Weights of a small transformer language model: rotary positions.
Each number is 128 + 24 x the weight over its row's rms, rounded and kept within 0 to 255. Layers, rows and columns count from 0. Numbers have three digits each. The size before them is the row's rms in percent of the matrix's.

# layer 6 attention query, 160x160, rms 0.0902, rows 0-159, columns 0-31
100:102135090087126139149109152113104148102113132108167119159124127170121123126147195149117127155166
089:097122184129069108175121123148103140124149098116126131112158151140159144153154143157145126149151
103:065164116109137147139136148123105143114118117120148123156133160167093138130098151146114110110135
108:118090148108112098152149112154118112135173131119181153113152108102141093122162086141163102146127
123:181106123124124114136129125150084106141131161150161121092126110117148119119174129135148137176126
078:075100124165070148127121153110195126119117096119097141108114151146095105146170118141134128100134
090:148117099135158120119124132174134098148116117129127173131168118090118161117130139104126164123072
089:103122129145130128119126149153135172101118088095122115073135103150086156096133111134112095157139
094:131142093144150096098132109126129108109170094129099107163095125143131159195162157164107100128143
108:146127095149116124133125140166103140121127170130162105149097112147144126115185112165131153134151
093:102086128128081110125118129127109109127131088090125153176159163162113129123124081150104146077168
092:139127155141116132125146091164144139137127133142095129100132121121155117084148097110168167123122
091:177132152140142090105127122120150132123103166138109097082128110148139197118137111138124098149124
090:103088094134146129108127159132158116099160184139103133144084091108119135144116138132153078118123
096:115102118125134112135175169125149147180110090116138115098127169157127159138089127094090136108133
101:113191147112122088117133174086149110110134115145093163103113124158127149105141085104099110083137
095:117128062130144097104101127122119131127154130128099133107134092120123114158120126083111104066095
093:123131132118156083124140127118120100130085144163162172106117143095114078156137120158131117132119
095:156126163104149125137126149108126108106125123135109139111117107115115130117090108141111146089111
095:098098152136095146145115095159095132119109151127146129162114136149131143094122076148122127095103
101:118141094144125111114071122114118120172086117130170120153144147101133137173121133077092118099105
100:125145135123165164100145136158132124129127200123130140131100104124116105115161100145148147115115
094:153148087132093144121114134102148165159091139153137156087113172119131158117146101122145134122147
098:135105112114138082146155129145111137149142142110087117102107147148094128173143139110107135105149
100:153106112143117119161158138098158149149087162093143149158135104147168115114128133151107093109113
098:143125117139143130125072138152136132157112160100105128118143143121161154136159117122130073144142
088:135137126133146103156119108112133139141098085089111118096136150131096140121111097163117179119180
089:143116085170109222148122111134114117120171109147154144172143129146124131146119145084101106135105
100:149133073096106128128112074121154092130171134113145152153174093116127116131148122154120101118105
098:156121108191115076152132147125119112118125124147119166102119151122118073089115156097078145121157
094:102122152171150159086158130141129128091087104161094133127114109104131182100104153118130125126103
096:112094184151143134130162117115114122136151191164114142091100176126138173123147150127132153120125
104:082116137099110108145099137144088111129078140099119116116147119126108114116163122102124134154107
091:173148117150141128098174109158158154136152131135108116094113171127202144152116082088129079106155
083:143139059109110157120185131129119173114145123114118094122132105113168127132100123088130125131098
102:167147098171151144055134132086162174134161147121138115102083165136124149102083122113162105113145
123:142155122151137144106150135115176168123137124137117109130158133121146178104085111123140149072149
059:175133132110120090126128113153117161156108192123143140154140141174116146112124146116149124145105
106:128184155087163095155088098099163149094088140168112107136144092092115153109085152148119171124153
102:131107134133119139109131138141132145140130173107135106122132134169118163126134141125149160137133
099:177136112124127132146132157119128110121101070110106140132104159105075114114157104155086127123156
105:138086192106133141124129115116122111155116124119106097167151160148135126153128161143109146109161
113:150139132111134168159148160150118169141092098106110124165127145134101117085107096129089143143103
101:137149126166120148183095098130125095146060086145157135135156158133131121147149133124109112133122
112:130140097108131158131121119098131110137099145115101121140136126116142147150124146083115116137114
105:080159173142143108129103067139100078119073153096126167151165127111142130119058122173119133128093
108:121090096101144150137127138134132169123135159178131147149145157153090128104124161145121128140113
110:134107132128090208144131092137171112157116133139122148114145081124121111109150094146138106124118
105:141139168141162160122152138076137095151078124142145133124093120141132140145128145163106116124136
108:154112147118123150103112128144142148125131145124183164110150174116146097163188116105155093099193
108:129154109087146160106159088112124107118118102152165135149093152154151111137089137167188134124133
122:140130178113141116104109114150140121136180106135125119118134139161148179098135139161143133144139
109:141175129147131124126141101100108143116160181115127146065123141141098128117086138131100162129154
102:150173112083138093115152134118096150140145132125170117104139149110155139169100133126152115144128
106:144134164156125166096131112118104105139139164152117122093120120140147087111145084148117129111172
098:119138081093105118100120140106077131103132100129143095097156100095144126084112108116139120149115
116:111110136158151142105119145143116087117130189139114095139096173122120131143167143132167141135153
102:100159109152131117141125141136135134091143123118153161128100150128118119137108127132130090123095
107:104116122114085156129134138144133127094143130120126118152119123147117103132114143151096069091117
111:124135126130114118106150108167131159106106124135094148127144059145132134153157092164111110132084
114:136149162102110119105118113147172118114133122116111145163158122143163170146146131123126114097152
105:092157113119146126124100116160127095109143114159126190150143119091126151122158081135102163130116
102:129108130151107118121117194164168124114146156197114159099117162117148108132108172148144148086100
108:130116118137105151146154136145143159205162123113138104124131157137175112148106106164102109126137
102:122187073139120147100102107101146136062133126154101143165128140161141123124114133151117142169136
084:111154143090139101132141141117077160084118124127169161176116156171148149132144117111104114134116
068:146133150188082109142150123097152100132154131134054131116079123149145086148124109127136151143137
101:140173138158135134089137138109149187103100130129080110114078170120154150117075134152104149146138
091:117073144092137119151157110168097093164149162129157145121157087167114100112135120094135130132125
073:098065160128109084163156148138117097146146159146144139107158069168125091132160108101145126145134
106:129114125128116072118153135142165171148158096144170053105113106127131117121113122143117134159148
098:143126112125104098162151114140120148164094146147166124147165120073123169144134135153163113130142
100:133142096103115129118120158182138159130147136118138159138132080091092088163132115067136106105127
098:146125114157102133099162128137155108120174118138177155144109113111145095125100149107097095119150
098:150144152111127109122125114139140107079085145145105146127122129114109157118121117120094146162169
098:112091128112119101116131149114143136109130081111164140097120156125136154125175195114108133129106
094:077155134116147090121157094110126129124114145124112110133107155127112168134123107156139151118142
091:117165097128139141131173136124126105087133136123134119099123119162164170145142158164136158133125
090:136083130128140147143137135129135135136082113069108147125146124071147071118105107138143130153168
096:132120156136090185127090142147130128135121120111093188112144120130136109124164140094113109140118
095:118153092091151176133094088169102095137149134104124150188076098100142144098115130141118166043143
095:138151104161140108136124112140130116088157120136109131156099126161096102149139134163153126122136
095:104139096099117133120145117056122119086084106122161119124116126115106129161160135167121136165138
088:145131134135135134128115158123109149126149146154123136131098090150105134125110095164092138146124
101:120098108114152118138149113115124134100125135127159107118102154158100114134147136134123114159134
089:133112143158087126152133124139088106137156109138147170110118191119136115083173129091163157097096
099:151147147139138095145115133128122153102124147089125156096110105123084152116158131106090065145128
092:113142116112080107150105113142138100151129112136115116173120107149138072124134181115161124149144
095:106097119133123121178161109127103117070125104110110138135124166108139092141120120157077106115111
091:136200155134157128137132131117150121083095092119142131162151124107120132134174090132139117122163
098:131115158123151124091121117129140136181175139074104159159127084148106093132101111140151130135138
100:120147116146148164168087113137143146152153151126140132122178112094103097124123130157116157117158
098:152154171119103108147140137103114085152169121139093183089086124144131133124168123151137132163111
098:139127104128121132158152136105117154097139114108119104108148168154141074111159167134126116147103
097:127135139133098101098093150147114111119129081158135082152102142145150125091130172113126137144121
095:089143156119084102148154153107106142139118169152139141163127076127147086133107120155114155109138
100:100123119125103089135133165099100087103114166144124122096091102139161126162129161160096147113141
099:134123089140129138140106164104124105151163112156140115109077137121104127118123169120122133152112
094:113154132108142134119164120136107157122078085119122123121148100144116137088066100116119098130141
108:119140100120114114159122124130119110155123135149160158115170110103142093131172179162097110174119
105:136111101151098102128112124122091086098150124148172145162130128113171105124161176151091108157123
083:089108154137143145155116138119153132132132124134123114122143122086113127152112090125174185102152
111:121099094111142160143137073113092137135121132121097150118117141117139112136125131155134149155121
105:130139110155118142133145129111093144120113149139136075164130085147134098132125170207112142106153
102:166093110140141144122143134131140162079117109154109138165099121131094161139176109116170144142140
111:153123150110147164190152154140150140103167148179132119125122097122116115111103086156175115105121
102:105170168108138142133108151125146145131170118177159136114134089119099151101138141123163136136107
098:122126122145142149095169135132177128110097110103128161156152147124146090088136085098068094135148
115:137125101102138121142129152127108160116136124174135121150093078094138162135152177157120120120124
103:144153131096148157159104109143158133119170124095142120173124164142136106129123113150123104144163
108:128119138095081099183118150095110123111111125125136192104171095124176081141123116109146109138128
103:110093116143112155107084115110103191115159165125118106149183076120117137131107096109130136121122
109:096122154168072112081153139134110148145152142168131150127145098125126118098185160095154131118117
113:100120115142131125158152135101120162153081124135099175092122071103079127085121117100094140132139
102:118119133152154127155144168124117127133118128135133133083118170124144140110087135117089099136101
098:144101107148143158124135115151141151146108149116170140127167139158160139080089137115087115124092
107:106120175125180142095160145177111119133147094106095129143145139125141142120148087126173090118150
092:124129119141164060150131123146173125137137111129122189107113120150126125144152134196068080111128
102:111131099100123148122137160117148092163155108120118142139125077063112114125162133148143092135189
109:122178162119120108105159126134188163097156157138162123096183127105113110162132157136185125106136
108:176090141129132149147122139138138122097162106121135148119127122186141102156146128133085101126106
107:161160148098167139136146162169153128148103181125115107140103133122175156125132133115136123166146
111:124129134078138141116174161151151152087121108140127150098120096088114133102118102114168136142152
110:126145109166118128140124138125119113132152162129156124130101088123133113155122127098120132096105
105:142091120128150123168118147148100094104111140100099113162100138095102118138117117110156133143122
107:103137088148127146127154158135123136129105122105114119085129097111117138152109153126159110087134
103:134121179120115075146112126098130117090138137117138089136080133083101133187151130131123142165127
105:182133151163127122149118081145084108134132134130130141166102107153122154129119136130139096100139
077:141096137115084148111128135150165088160162137138121120059099153121135102124170090156144107113139
079:141142111158129089085149140054121122107087102134133130141156136118152107126127115125130156117099
091:114150153153133150153128135113092162153121121126087133125078101139135112175142155144122137155107
106:142098090107158130120138128135125154126126115082127089191103113173149158110128141138106119137150
082:099139141139087145169137137119157136095130116159146175104140124099117085137164136167162151125113
120:090174138149149165136143151111107170146140104101112124159144105123160143156112189164109147135115
098:139126135148116155128103099182108128109136076111129166122074119114110170155135119132145152154126
095:129154107158138094116093114150146084140138113099144128167136131163112122107143116175129122069107
096:188199127097131124139109123140142149072156147124131120135139087133159140141118136111163134163159
098:136123135096166160139131089146079117110125104141136138139068105101150093124125149172176161142095
096:124150114084150179125116142104142115149120117142151129110114132126105128100173090113168096132138
107:158128117109183108096152128125158094135152144153136081120140113134157135153108129113099128133128
105:142135140126120101121130147140148095127104162143144127137110096089133174121123063122106119095173
106:151133134125140125103174141154100168103140174102101035106123107129107110123135092100123143121117
106:173120055144120128123149108138125201117132148126108136107088132152108137157143148090118141132114
095:121120120103140086118117166129131180125157106184135124132142171090134134097128101098151127151136
083:109116107100136133132141146135139116173164127121136105115134096118130069160154137132103104126145
114:114103161147175110091168164122130100163134098133155096141193095155154108138116143136133183105108
095:135107157143170119177140152132133106140100120109107138119114100141063105124116129126157122139097
100:111096069114117124160082136141161144103160087112151130093082137138106124160159126140109094101115
101:122123156087125159150084143114140100163105142139149099152127170155149157124085100104125109152112
106:092115108131156138167164137163143130130126102155128116175166132092161136134151169175104139143056
106:090123144126107155164104123131100122138157168119143126173110124106108157127179104138178191165155
103:131088108113128087147140136098115168098122081114139123123099166126148122102088151120113159092117
095:129145136155112106153131149105166135118102105124102132154093152165134112108103178120134120121166
096:162156155107129138074115114115130150129117164162094121109083147149125171119110118130129091142124
099:176115122164127103111163102101133111180086142119106115104148161090133131125101116156173129110163
103:140123095130133108183129106097138100105152100138113167120135162113109148137136121131096128100130
092:124203119109081094135119144096155120113120080178108133142153169103105104125134115127108110109139
096:118144139107135162086139128131115133173127169101106145124118131107148182104112143143147131134112
104:143135135126129083104066138090074136103107161165133159099100142112108110164088179121115135101160
100:071129125156109115132113132102123131132123138153167157163118100139169135120116121123110169104146